From a checkpoint of a small transformer trained on Wikipedia: LayerNorm before each block.
Each number is 500 + 50 x the weight over the matrix's rms, rounded and kept within 0 to 999. Layers, rows and columns count from 0. Numbers have three digits each.

# down: layer 8 MLP down (transposed), 384x96, rms 0.147, rows 169-237, columns 0-95
# up: layer 8 MLP up, 384x96, rms 0.156, rows 170-238, columns 0-95
down169:544522492520550562541393533440462484534468516506584502464502455529553537399572485567511509392498381468492506359406544533592514509518534550485451517423475476467440531533463463481454537559453598438539555436511489520508618577590462479539432456610473482484474592474435591464469447499463543461
up170:500535453520420482579435583444529522510479512514580518518450499379494590510523463528486470533542465522562499495452463524541454568563529471562495443473477549503560521488456440481499538450586509535582467556376539448389435469549536516548525517557429524513534476527465348526468511462473502485
down170:420416570447538389533483519531413541537457565457500468488511451515522570459566537472458551515500501506519434534464500350559542526467452501565521602511483500474521527486587497453433542532488437498459482511529491569576528480408472527493522479395561488443513450522469557474510611472524563531
up171:466514512460485474446540501491471503537567481482506513539485557423502497520535442377511485540529562475488471482528514597500561544594568520468516491500557505487502519479531443480531426533478513532572387559421529523498476467351516497535362533568389510583503532590551544612450497434484482525
down171:479583444559529534458543566517514467564480507494563407466523455540441441440457549496569570465513531526513520484502534457516562515491531506499456537497544525452440520516432515438500524454644547453479413461485543328470481530443555455478505564528533585479476515513446550488512432485477513508
up172:440515519440520532486368515539495472494543526382454470514532538517572523519479468451428512545481588497530464565442413485528507557494521436466532514425643592554478490548572465534546462541545519487487475464492496550548553518400538405447588463627457514474527472537534564502449505433467522579
down172:505469458519511459509559534443464524550532462505671511525482427477417502530512589503460570489449561497522605424542549497446532465411454509517570480533472519536494478458448550553422536510585400532507472558478499482454407468534488542463377511579434463485504543415522526563508495504481486453
up173:489561591468466593520504559401466582551554498442507519487531406387461622570466556498415481484470476527460516516493524542480497489586627485529577496414593526447601471548414466565496539563551610345462604464420504481490451489477531390571447420551425504567461382472460479539489537560437447496
down173:371408521441489445456494546557582464481501466458395537493451623500476479465574575509414557489529547536536475593551555644467411600501468366608445507495449561571418577518465486583476444517452468434589547463473611443519442431508556555436500491403514500502473533482532556444488621410512508379
up174:412580504457484567503384478475489591470414465530496512455513454514526469571514541441506420572529484557561463535508505530543554609444455588534443581443607411499532455485478486535526454460495606453544537524490377432485618487473582453555601429531423484561461406430487424558473488529450465542
down174:456552442414447461561410518557624540438632520514514513503517434508489566447519418494466501431376520480516409565542609464504543429425464465573475399465507620605501539474493539503411588545543537460544425539585529432477512508481491471527471469449565506539528547536427387492516484484509483441
up175:427515520525410585441539446510447473478568566441459473464504484463465488478482481522541516568483491509483432571580530497503541488466507523505535513503504504574509543497512449439529549523531569481466382553434473547448563525480513465501505478552544383486577457503554519522465530435524482463
down175:558501534514517477536593524524463544565443454449569418484477484502483500533540545426579499443496465532494594469515533509461457476514477427482478464503453467515467500489465457552532540548515492454487516544508523451466444497473494539516468474488425557503507575419531403514530570534500558508
up176:481496515492495553464483492471411451531528461492498562562400424590570479493438451425519510626534492529516486436465498481506450648470489635491450594554554404556511556467586511418468520543529478570583530485503492549493508510466512518496514514565442472577492484435511500483441513488479530393
down176:504446478531516501527497387559539584538450430495488547432527532469456476511504488575530503426467493511507554604535535559537513456546471440464559444503438553457426468546336507527528447477480521413427498531469510523499506534532450425503528504538537497466498493498594466513578538466505541578
up177:451499539550509496490441481537459605447427468504535596567398507493476513465426444527464454570512450571502506618531522477497522453507455548512543568500507530501482535529418469457562495466501473565503375523513548475485473542448654497494522435481467475572460486511449508518456539582426460598
down177:494516586472575491497438569345496519404486464514416494466430514507509538473530525475450608440482418538479500541467427451499511473510557589557507514574497539525562440550547498519592462558511432507428525490515554517531444610476537550439492501568465438527494496509473503477434478491520539435
up178:527483541474565542536477476524437597493543496547472475442446449379567489477446541556439489585516529483514505543483516541587433445567566560442479506515518489486555480496493459457515489494561515492503522494580534519449503408536500405567549489470514507460465445520473501511439644547435403452
down178:517559481448540470458494519498516475487483490478514538535434510497496480484590473517396451450559536476429518452581392564511539526558505553515556513537516503521445507395528529538547408519510594477440402504432541506544514574513502564516462541490482417487496472588574537434528482480442410553
up179:445519567486517558469444513388519516471547513456472541530442484461573480543482444513423457530574504599472571502523520453539393627550514471524515558497528513514579623472563486485556440522471512373435491496438567513478458511467624499459534473494480501514522448457516468522435536512407470563
down179:387510484479539490489496551465521517482500554518422575444610513518522552478523558605432520444555435431484438404474450514450511532478536603547466525599486503429490562459462481516446511499494358494524463517513504520479526411506514506457518529437551463530632513487451449545466566474416520532
up180:530469533440480527471501490501500502528485497532494517462514480462540496521598493494370508408540472565438481558499588621528515559407477515495445406516536425478549492468504436561510466495528604553512480427498513530412518429472481539497660538507505396564439471510508498560532504543413468463
down180:600549446618475565535524573492566424538460492533466478594577485494530459511415473493487507557477519482526519504554435414463463462534399475549517511445559501501459446458504572513495542441437511495527464477521506487518515581544472412564481438512492458452563494460484534476482563465500510534
up181:464453555498426564521512462473520536483526449500493535422441451490541499526472416461477444446540545577537456567559489565533552469485545537540457489457502446465519614524623455560550435528418609547528525482394505444456433406433487487424521491595479470580483490506504488544484557453484535508
down181:486584436475482459554458490474536431529482460570413540490587515478510585467497505389447496480457603439463420476417433520574450494459502454579557612476446454497537445463451475516509579500496462616552604474549531511504521516525517538453469542479588484557364464531505528428501558502516596541
up182:441643553506439576509569420459485462508535534509605482434505467428540542476492576416404485468451445506476519489450462551529611490546558533475423478417572516436519489539523559512469493557412515448473475535456514516517519393431507526512540452536404504493479495482561549595472527546468397621
down182:432443483560461522517454455437504547518448472470514602489303511556493587476491511514550503454430405525616570504497528622583540526512463475522585507528489497526487633465445456522463540501421488539624503507462558451488595455508519494538449523488600515496470409413529438427529497468450510518
up183:563536460483526482560511501491531455559560554584500495525534432492446538555537418369480503505426533518476415530460487547568542522404446536557476443521517488530555483479552475528468472476487467537522523548405495566546451474452492491507445485520396382531504504501514491542504535472474530501
down183:552435556529566517489452461549500527459384468492444508506475487484489482514458548569422557543416504519440511516512536530537489506600545456557502468497438503447521581513441480477468499513516492477451495533551520438420506527552434522445520447589519508511492536523501469444420532552525501494
up184:534538574457494537585445434488476490536476531541501527455503441519556478579489420427483490530480418475425465521497389610590559546606601528561525553465484533519570455520498426495506531474592524549489536491512478509521468464515498397452584556566482457531458466497453527471424480543455467523
down184:580519506446493485508540644477517488449484489475517524565428562498502501408626483430509578495578415465493563445434524506415492501431393449542405525478527426521497484532426531501500491515478450498505507558580444495583594537523501482567459496498500490474534514468496545537464539551501423473
up185:533567533535529530547426455423475508575512551507630547485430478538518551606540504567454542514537421511461506526452333457542641530546470499491520489528492516512578488517468482441453421558493513429492430453479486493492484421469545542520614464511444481614456521481536475495525527422454358508
down185:521536518535487513533481501423517579476440509519488484543484430449481541501552528437411455525527488442560515570496523584442390599527485580496593500437487442514448419537393508491549555516427526476500513438596505509524541549464544590570418429500533503452490501481578486484442565503496513401
up186:449560572477428606551486513441445476489603536513507470444570499444613515417560484560471512542476484523472494541448485576525508469564545478520521530462469454445530453473477535514546445481569565521518466510454469509468520422568520365455540490460460422476521391500531493535516537466498476481
down186:512499554532457516460451490458589495607423444474518458482456503478590520514469524552450555487521405459479481554445512550511499626513598491528489512485572449566513500525557546503497561484484522497544545470414391450504484543462496577401460461543517512444428433468509563444405584499528496503
up187:452505446612509477539453479380537492525609578546511523582546561456521495526451445496484428561426503568580435543431515464515489528442483493483504591539501493507517446491403469528504545451545485510528508438485473453528461413503571509551527530540483541595566526484523486489429593503524461416
down187:458516517394485428458489533491440526564432514503525495507514614550428520495505502559509509420619522528495470479537483558501460487578466521496496433526580423494485558513523551526471491530457577482399489490484453532584546469433533483521579457417559488444439457580455476400601471553490526522
up188:415515538547465499561477529547484572505554505559486459510497437551497580429479404493475420539541574494422524589435506559608499485623452508461499518458520497476463475439490556529508489565521534497470510442532610572513459483393419537498454507551511527477468476435430461576544509459467426492
down188:540480419533580506401546442425532528559488470540551543507446517452396492511423481483392600575525498506509528393487526452429552591574549459454472460540505466484525477460366472579434494447443507525527543492522512533525532512516537505558549526529473503472578524443540545501565450481508504463
up189:424527494529469540474500497425515542503559575489556463430448413435577520489572496504531499506495473558514427511441478696568615505435506547467540486443510595557519469503515563520524443593569502549571473474471481543530473418437534403523463420566477346547458470453529486485457486479474411512
down189:501416432468478547467531519468492591473483541485512467469537524469496586446452626602554423488477382546582520530506468572464496578516509511361568475529457448524460452482430566461544491512498443542431579431525602478463460463412503628470456514491456608459480469536564625473401527475524425529
up190:480575567450464460473556506389484576501504419557564494451478551445482509491563333440478510500526497521501435558464509574476612497474571557521482535468428576470599486475423494489506496496551545475467551558475505482465566521497487419530588555547359402584470499438480485503524517464470511520
down190:471531526535511505451513526486437525553542564459519507541501445608483509555458550571434432467513507504500540520615465582435497492512477465476512434550586554595494476533590465448504376433500514461471433499502462543496419404426499538423460397431548570499527500455468537519445586626507433443
up191:387458589506501503504394504505531530448436476481565488494499515567505579515480549464477493465548605578522469526519458533491508542489536512605501529443539458521486490536498532461481433511521504470509571447524523498469541464480445477451576455510473496594511424494483496469463530504455474569
down191:530520438528474510535614470472431443580497466469602521568521520520474486406517406465511496533502405439431517447479574496593485466472558472447497512556506478467506549503460529552475522533492458512542443468496417485473472538541451519529462583514484508546524535485462547484544487503555463488
up192:466529539463499545434515544477534572459534495599572513496496499399477629490481419540441603534498450559484509486425561449486525495570522473529481492483455465422581470499448508501478461493517555462509441500476495498451500411546501529523639563585442501534484478376482440509484551527470486536
down192:469538550502390424546455518504430407532530506480536560451441459482618484538480386482417430386608540486508573552500507562544513576466465472483528433546584459477518579492484528520468541449509425510553564525469470536532472478514420449502452500408559504466436549553561541541577527480545505540
up193:460478532459506554556463522446539574425429442555464511463387455368448556485498489493495473507556543574556446540516449474490479635481514569504490441450516472544542436575453577508547383487514543447508519469422543547520574476492476573516480406513387534536417543478487505515460520517503452554
down193:558526439556407459499460493522436496526542485452473497528464555539606541489527486510531514524409478440450490498463605491617486478449428497498552499522556485473513576390484403554495575542519543549549478501512484481424444470510558444509485508455512497468508487531584464477454422545492574591
up194:465466556506484538478480459394504549383397526577552573540458413526552602480490491520490511632481597506567525568465499466437530509485474489581458521447518493461517611550520436483478421482500506423457478435436532439554462456538536456479552453506513544493467463469556477581482602499379518563
down194:456474462545472489492502484504529411462552507460494484467672457479415507527526448551369547451576463592553456542599518466546445533583490376573503459558501495474495495445493510490546580519496503449533624503434487468497483459485498425470519501423510559558498532523556501533535513463434426456
up195:490491557415548509371433391486465605506470528513539495488451502524516521520522503502478487512541428595463514511560441512536540511531518554628576550464553541507528450482426522542533470516459520386476516543405528512444479535474619434538508497478420489542536488466425384471450524531514441581
down195:342439484507560460480513536437604473411517455496466509485516559437554546448480487521460546389479512475526555499465418474463503362510534547505530450512486518509439523541536570416398516533569430570536509516507609508526595518511496574514458513582482528526506532507521472502442490509501510446
up196:410485541567496565517492491482463607468437459570449523416537404437521517533465551523450476549512482550348456587516431555461469603531535598496502475479470432509539425501554498396485536519552524479506510486432559471486568485493489554529596485510468437594510492478533456552418511492432510524
down196:533530455475376477465494564537506472492532576465451608553475449512582511473523463459529563430450510396580541489413561457516446468497437414563539471524518515519515530481439516478551476547531453524577479564535468494458545574509505437493448471486545554570589549438408509453546545493566465505
up197:481506526482419606529424561497468564479568574419504518493538545493473523444413389492500484541454482457417507577419524525555583430449553502562534461547533574544414530532476494518439500575518536486582487436534518518445496434457597397500580432481482429494550444424462503593464537437462431529
down197:549473588479513551500531411464542526482475477478541447455458415576438474511567511470472568505548495504614500432483372603537533504486591511485485557528463501492497446513476514471539490441514574470451612483477459504561447419499584460471503574506457532496467493409592558451461485566438512527
up198:504452573493453515428470530475529572429437498446562545434481473403622597555441525420411448481504414451525525536419584536545584495556537510584528479481502428421487448459446501478575591461460529523476513502515508472561538462583505472518492481469440382534564436556473509463457624484517535571
down198:518477404528665509424466552552402490569467525479492470527576497519483508516541483503632458578551538479504464433442520480440455466484562548403513497440505499474477552464604509496517399557453414522522404427601541532455522591447457541514607430556416457485530489513470561577490324470475490540
up199:523503501504534472520459445550458562448465554509497511433501457515516568550502374515529469533500534500517507518493587545546471546449476481514498554501570450507461532575467485528590470472482522501496458473463528458556434473452576539498533450511500519604554489565414394474498563492481432594
down199:423569577505560537469536495457584529413465537457458473496496538491472481445479532368475509543452464491479466471478515477493537561474551441506510504523449442501541475498543447463499583483450502537541482562480509525512527520477439510512466492434475484507524477549548566453568562594545556461
up200:449581516499432527566519447548510590493507532482487480458500434529498484532544494470402492485495495557522471574384473558616460453488569526510513541528482404510464591485566513556559461490495540507515502532394495486444573443509519449529534469496541381530492471488499422551425482470486423434
down200:452472475429477506550512545535505473592505490464489493539481516543527538547436561493460476544585523475524556430458543513605486520467577491551480431445481547447501539524513430390517567493478494516511481482564430529567380520494454538462485494523464481556505520439572451502420555497472559469
up201:503560496466540614604434476385490478438539530548516473515572543513529525487478456478582560527478554591471365520484509487481560482527604520510540555494474567501402547502495444529550370530474498462514440544494514588390499420509584460537479482479391422622552541562538436519492499474457429469
down201:455502528506520516479521462510441507467516449527536535503559481547528462534580540527540425523491610464503542524460490484509457490473566498566486499466538414444552479461542488492568483542434515369427520461455542535575580533508548543450504522462525538506412489440458527602588360477425494477
up202:416453526484539487518435449473508503424458583451483442448470444516660479520442535552493475511524545545527480494532475489565543507485469495546499524505456522488434527533571490370524474450526570585521443464526516523459540483552570528478584349553500491501503450512464453463463574468492497563
down202:434515509461453498446471493546452489524416513497505559537573522477434471491553540488483478474454568486572504534497562540519520489471523438553473568493491508538562320487463594569439475555461473514452493464543496458453418439460420515523479557479493590572519500476494538541549497490542486541
up203:483532543403468610474466474411449564445555476370501570495501473465536593573534445443502441490523551511453465441419571480441507491485602543520581551459603574522547495416513533488531536423527503587384465456514477556504625467455511490542443435544405449527483390514504529620509514515493462552
down203:487460476442409474482464503565547551444415477442503507489498502484511580394439512567511460432525562616610483482586620422479573517427423495557340552476469473546447483574526590518524455524533496543539498476428603483483396518532589533502528454531518521489421533467461480460568590486503571457
up204:489338529570497493422522499532505501561439476579563487474578449500553558499519510501455539567519399487510562567529479651525459534572543542475461450471522446481518486486547535433564540565545509431533556519437578473405514465517522465485431499516528450412493514516468409548451539504406423499
down204:529580473478477486552513500397500483469560450557456449516492547563520425492501541583431532436552482557414517467458511455464581447457513531522481486503463505500450509515465508515505455509512563523426427528506412577488580493501558471531628530455500588511493555441422498430606476502564561454
up205:480517402483465571494584527447494526441623544499511488403445532414542488431507379426482527571518429472465495567433460640494490469409595493455633595402478530574531497470493489442519471588484543559527462469477617516489563477484560518553502437506484458606553504525426554556446552526385436580
down205:559433528525501505417537412493470508504497493579489456506582508508457480387473530473448519584443498491604510492526427433447541607472495592482504491589493506520530527571436660452639459488580345578540520440390486394488426534423442597504546587546406561465499510446497504600503426447593369477
up206:475440427515424462477560462435471584428462504537511569476484461516479572495478456493512492520467494629537496474532543577569485581533519512497491476419520438510431524383494475505448580483450470583540517433522542571539505496413529604490525486624476501470422551489478553474513606549415493509
down206:522478535474527590507468471525415475424618430540530521417448544539512535518438440521568452540478492452516489528493509512546522477434486516558458539461552427521548487598546546482475433534444434496429535523520436453621518465511476492516485612477479494476571518454526510533390519362483544519
up207:472422548513470573503534493349539555470486429465522534534454474449498498518472529450388453505540555530441458561546451559481616665413591540551471520516548487527405517566557445474487471534578538468460510498528503555425549440388488444492550477566468442549503461554533527596471502500447513538
down207:635440461611524435505546586556489409512533563527450607468532461478524411561527440542555436434457461502541494505458589484530538480511523523429507405446578492444491457519476449481521548450553442525505484449477610572455417553502545485459451525554497433499469485540546509557531380486540545521
up208:503532525533461575528528477426545479444475512410499533557443445535534461596486475482523543518519469491503431533431527448616467542542529463491453422535526544542546495447407450536521576470490583470519553490429388575499543523498572482465602564497455469623513444441446520468429527471504494534
down208:482504499538530452498535501469429575480506509578498428465538558504410534408556461551656528570427437482515475463530482530503541518456450512464489570503543555465465529542554442496490417488507498486444515511532577441494463436475432581504436415558507519461517522498501461503596434526584533448
up209:536449541498438513519448498530470527406458490535427424479506516551492510492389428484533460515497525543525512559518469557441568496529525554487548487453533551454349486572538485528579497492513500499562419514423491463570575454382434450502520377467493482542530468586514509572469581533510468551
down209:490505526414516488499475582468472418565492481445504633486467511491421532575498582433550551523479522411547539484521511464528490506485488493520496557499452469546537534542426477490518542483512502503475528522506443489460465439506511510419519594473604466519408554483533493375545485450462592508
up210:475579490520424456462352502526561481534467563490516514482523598419517453493540455444431520496514476472522458472487531581454506526528547495453540565418505529490468515484546538521509536539522517488479487581430509444515511436445472497532470475536511432454520482547482556624442570524456457538
down210:466424389515505529491568451562513462654494518548440509510423514482559445461453458550583456517467561480472548465504499487568498480513557479516531487538475428477519478453411544536505502485478452468541427521498542466505583523544517522483511575553502547548475543530415384441560463492551522505
up211:540497490495465588442428436425468564474476600532522598479474516521501514534486556493444449560472441556546523570464484566424607530479551541551517526396538471424503453452450565472519465479452454461523497523521528482511456438433565549533573520518499489542525547484518421440421552433453484554
down211:485402503543527513544437532520540483534501537443495465512509500494480455440557522518380500464519515521566564468635507524499474498401511482527514455590522448456429463460544460518511538529520541438466481438446516524508636492446584514586434595457464425507439525454541544468510535473487505486
up212:496504502544457495642532518417520498516544506578482485405547542449494501496423504492453401516470500489547525615440505551551508469520516556493494536445514425485514539533431453496549526494502484529497422546492471548472583413455629572552505510477421417528527517506438449548497523554450429530
down212:515405434422524548595450515527524443450521452485489551553501530582515444542496508516484573430489566490517520465518452434481473494550521493519429553522445542515548594462526512482541568526549534497442420471580432489505423512467469522506484466512490508481554535461542479491528472418456523495
up213:545531500477442486512403464568535497429514501543511496569514434419495497522425486428479498488518496529478436602466493577535611478611536555553554516483528486489474510474400382550405544537550596491521424618540436639426591433444472468565438506506501410572467472540526480528472592614513424522
down213:447499516480493566580558429554459548450546501420479530613557483432528487504526579493447520505552555440437439490499643523493484559546492546530460517432475517545508506528515475512294636525466482539417454480498485486530513486418385610515521468365561445405456491499522532474450534502461605520
up214:461624550419543563518466580506476608425442597537500540410521573529543478435473576494501451458580534480478483594438476517494490482548588453452502488474514430474449569519426357538510460500569520558509507536454491524473566457475500467593520488526424462526564501403562433476515492446458458485
down214:601499484449510522458450457511538500437470483487496517449537449603539469514509576490492490533618611425542475366483449569571506537519429551506464504401509505500480508539518480462517451589489422502441515508557471388549492528500467550462479544580492510565420551504547498515453478568407461536
up215:516504514443498494455422484509525533515531548525549543530499493464446555602443538524459466554590499494494478447476430508494519449524449555491445464447511485512554471521455414557516457516534526486473500542529494488371470435491542513597511535519446531619481461466507447545502518518421498579
down215:498520466544462521492529533480444438477488485484468451444505561505490441470484461480526539509422435539551494597453539529526510478490503479534634486559491495475507462514482530494487499493424452537447512474576430475520502559574455555489457435448505450426519559551500536498534544453568526528
up216:509520542529461594489447456464537482492447491446509531432449493479381574543426427544482505533473493620546572554512399545523470456532630548484562509465547585463481445475443604394531411558510461470480462549400543492507549526454553482490591469645481516525476478516503437506489510465497441589
down216:560447537488463471493456492515410558481459378531521512476457586433578484481585545417410510457481401478486516501404605519461410536568539530502489477507548423456502565593506496556540582444400508538587551501503491485508529516529472511503485557441511461494458537435528423516554418481481471583
up217:445529553503526616512473499565509458475520570483496524442461488487601486523494460408518594464524464500492519466478369502569524492561459447578408544532538540461521531452568458502614452482506507429467477484411470519571521499494520425477448436522461456637548397475549432477440557460511474550
down217:526494436489455552511471463534544511412574438500512493482488485444485445442491615468468546528616509518461468702481495409435457445476489542482481624438475532484463553372506490581457474597536520511413492549483468561477445554537493528530490489477517486474461520527487505517533509511553498553
up218:374464543504530479530471544483534495470495496521477558554550497505547580580535528501520457536531533488466427484504418526451459507473575496512470489470555462485483407564442476544548511504436538485451563492536529571526589532333430483607497511455470486552445496511499441581530514415471475441
down218:564506466480545496463488388445548470549472476520512531535514451475407539477512542480555515575492489523489506489468500518500605554523424603490461538540491538469486496415514482525458476468593536490436534524474526420464461375564508596481563501492547529454527491505529521438417381547539491472
up219:459533581523409537473431610568417501490539495447599471599487507524564448556404539474467493557549603547453492458477507491493521504464498517571496500491559569557529530474446440583487542526499546446540478571390518499448561508513526470414518482565383441427536434473462498528452521441358456492
down219:473495540451536438506521418527578461494521495541599407475532521483455475493515498509588404476447534554473555501488545547448557554530445564486519453420557541620506526591536523463556522416523493427506477444435548543549503421517470503457430442438495536467448475540608557453508438583524460445
up220:421461493449605596478547571464463493388434538540449558503501352485511510542565527529541489505508517527474489494436533598525512518503491516554487447414522401527539459434398413518438566527453542486542481531436582521471496555490566503487577518496473385512563470410546519455536582450522460475
down220:607515509478505514525480514487471472473609547534572393574544510502487428562498466508620449465426452533535513457577446456558471562505502428400451468480489576455558471513580524474488497462482510510497422553603545491500524458493486482500581516496485493480465474512441441508535443523451547492
up221:309425535507539455495428555496519512384470521563472505568472521516477546547559467448508523508519576556554465543560523458462476554471537504613466529445514551554581459564499492545517380459506469481463506490545533545494531533496459460474504479489525455514509466463472396483468509487484503427
down221:523570446471494517514576466482443491536506508487589569429532489531448485480519438490555479556464404462422550399429498498552460500598539545402518534493555533416555540459477528520459481523556492516493486471445485495417455495522504515556558494494515555501487516532523569544460364585519447448
up222:473460527424448556469443466341517562434580554510546497514448532451481494444539531314453574603537452566451534529448455505620521491440611471467589470469520492450494620538431464517601521505591525520406529559561559520505589499404501459505559533487466408462550472527516518554353543597422507419
down222:448570407434528440479534523529503402462479515498455489454667481523407421467524434533468483397525565534516436571602434453498546473427438434558476542449642508534512458581515547514609449431585427598477376574562540561531417526541372526502560487566436475541572506573502310677514407571549414474
up223:553571534438445605608445477487461439502599498506588574539562563490442498557513407424443565497507473452427510479434384564573455430596553489488439562433590572430487451463451491541411440545536536498560522555451507553384588489459508472533474487544433462571536409573492525618400553472444440488
down223:565522422458396635392535573417526508563609534533605452531453460518544620534403383438498404595484368482490461416478521560584547514569587551438395624464496625421517607463358522482463558478526506486544466481493506486400564562426487512563414565537479455451449500415476533521491540368499607485
up224:422465455412436516602497568449453640419478544571515490464488465488507462442458479468468430519482462519471505577446567463504498526518520528513459583527558514574560561458462434486486519504526583499489488521524537539392513411492525481552577512483455481570463453528514428524532523513458431536
down224:503535463570527532465492558540488506486487520506492457505594524481421422493541498488426491578456499489553521455455433408493471515636469529530638542526487526527489450474500482469504488549528526443472440443469468485421469426473526455551552454578505519537466508550564540588561490464444489517
up225:492533523501538556512564455484431612533477539588497558450522530458568590502469552576439543518419410460562511545445593479562460409547506556469479466498483439546516468442556368457535477567543573498518513486457487585490543442482455407511536469474524457486514428541492432516504558431488453615
down225:530443516482467490492391582581442484544513494566488466456583486483549495586576515471403405480598427481453466502469430477403492538522534478482482482501573602463443565481558518519588432503503412508501458467519468458507472559511536550531543565508462563454496529537442481528449555511470520468
up226:425492535416461463474521562509438445496488485494455612489467464545551499477501499562470537598525557525534538427511575504432526515538438557548409576416488477479624489433526553476538504493484513529503550550487532469495511479466519505541577451580480481501468480417472445537412542572489460446
down226:498529539521498539492460443488527496471586545444427408452429521435465477576459441485455473442538476570479559558526449510544515514516492490483515472509546512398473489531534465450545497476599445442510484458500499506543497501472491565498513510433485489538516536457517597483586529493493498590
up227:434569612577536573500540413480504548505513481479594544516407457493484507604455416399497519537478452539558526522450576510549476491418536481523502564482476572504511528523432448477481466557474554493554457458477466561407475452513529491482472457510457455515491589553450452497510584481411472468
down227:575555539612458463481590479396475459514589489593425525519490449562615478541460427544449463535524421462508461530475457538570485450463548480503449511496495527574517537434475488459476471426407560535531433483513529433457516489550543501433448494602406503490545522515411518460561417585496494605
up228:503514532474441558495504469551439632490460543459504549416520383494537510548438530462462466524472520450585549521436539465472448467601605479498566489478523493454425489601492527464565548501402499473602496606433462526494488490492482462479529516512546481467497452562483382525497524484484477508
down228:460411510540583412572571480552626474493511469525462494561535485546435440497503528522428484525466535504584434538586532478419475511416507520499511496491412537449435538480503447527544457544485544443548410408556532496492571541501527512496498546475441496478547485470400621462496562468458497486
up229:502427448416453479620521483424537474385531457495486482564603498452510526452489501499468462583462458551511477527451518522527484504644535467455547479518536556532516532448461466438469500453561525517487484480472604524459551393456487523562497491522469442519505508500508490588497560558468483499
down229:404515425511537508505493448576550486531531572540486484437498500494486494528486475438444494496539555434540568390493388469524481442474539503495554537449574543562473537471505472462505493547449503473499462510482490467447399596531507567474365526559492555526507527557452559457545554513499529473
up230:476596568494539453467465507481503522518491515538480529514483512534473494515551445450523607540512479541524449425528420514500520563555452567497529463447501551462476455433432484477455424548499481481466495499444578448480563504554478505490523537464480359449532523544471518564534585501341473502
down230:513495594511432529479581471457503515599446579456437479422419462545549482441418580507502452494478521535479505527458453489573366537484502459483522501552494538443493509491487459490528519544447516529584438496580446487464458495568479468516491511548557497544540562490520467491500445542541509552
up231:529406478458397491490525442434473558338541547514484541474581510453464500484480451455490489538533546526433542553461542531491520500583588488507453455426495519488534536541517444512493455527546516463500523458512556513456500545407556543493556452654508474446599440504448434531543523506488507498
down231:466542516507454488511444538544488488481581434547461507449405457505489565452473524488565446514467531470553437389509516543517468468435503499565510505555437531498475569447575501570463537555456430497516521547550496622548530501491511575511516390408527489474555459509492584448445574469525509451
up232:394505495483569544478522518509465492499473587523465564452430471514478488581543489502543523505505597499473453523502459503534556559487437520554505435457424432436447461468499416513564427435455569531584501603502490539435580452542493519495496528509539452585474514460447480509484583439458547521
down232:480500537475372444525488517568458458465510432411577490546519527514506502543557504492519501527473525504558437476491532495430468511549507464476483580515622579613545503512516507557521553500562526497375519374462460455457441510458574453543518460422440528375577494477536507509532488612571397471
up233:415542548567503505509459579454529479398567421460488466561469599536466504571506465470486556516433602505476447497515552482450591466465531426587503496518507548525524438512499544457488445541525459496458523540449468560459568550508541444492597534533469471502462463459494433486519493476465518400
down233:535536489464484497461534423537362514539478485550560543448522440503486475501514472564605466523492512506485574461503516542531400499466441637494559519402557448482496468549596533478506509537517518482513482443523528415503439425532482512478468451493526523523572537531502527490496364560478520479
up234:522447554450391555453468513487540492469569508507511468539521450521537500536425504508499467511459510499518481539432535495517502463524643404455518510553540502441509536467505526467515548514425531566530461515471496580491519451434431436554522499446431430494504496422578558530388589491461487533
down234:464521430527511448483475521590365478519495533527467552531450484515478579474541469519444391530569519468578549397469472514420544572478437493512536504470505553541467487497527470494489479473585458561508406541439547380442487535548568518510471532537559430494500464579458442493560514484494531555
up235:453396416565496505502463412431462445477540479538578537504458552524531511477476525483415491520458488532440530535541460571605554501466482488485389484500511486557520517374554524508453529508561556564519519423552499508518497484487511448427530510564523446514443357534495447523518563515465475549
down235:510621590529441547466440546508532453550467485556520509392573561466466566505421474460462497475563474558502487409532518460445527545532513553518511509433497490463470487507456418450449532437370545492463461540504485447574490517509530444507495502519525511526538604450500531492552541394518501493
up236:528512585474509516442468534419524540485542470494540537465501398499477554530516448519400361606576551505505463475473515454534502462476558537580541610379522438504593477416468517475496462605537498475531559515392482556453495385483501524471540554584455494483464524572475411488532513532455561567
down236:435472457559512510513519488532512622505415525497455475617423505477450401448437510544440446470511520593486456501502442585579519528588540519557543475567438454487404497518576505464449428410492464554478504495483476551499501537514507478514576581458600459476393501475468518481537613444490531466
up237:448473455440546549573500535492450506430554479507491588468482509564496484548560437435518523508489454607490454506590505522571511508517489594356501501504523453547506457439494499598447533452462458545482507418466617495492503451494527547467508498623410433529472452400527567563402529458467513494
down237:469445466544495535475526565483448489407471562558537557523467382446508508516442510495454436443467406506543539491464555570520467540436414413589467560474445467470536473518474520491516540485489401580544494623445466508496485483501386473612453563409539471510636537554536578480474640518478584529
up238:491447483478391511514459530439365468507577577502544509435491460533617486609423517518466461443569498473489510566497454579544565530595505579485579451455549462452485575468507539503581486477493545489541500497525451462547543511378460546542456516451446479498465427466448539518449535558556356510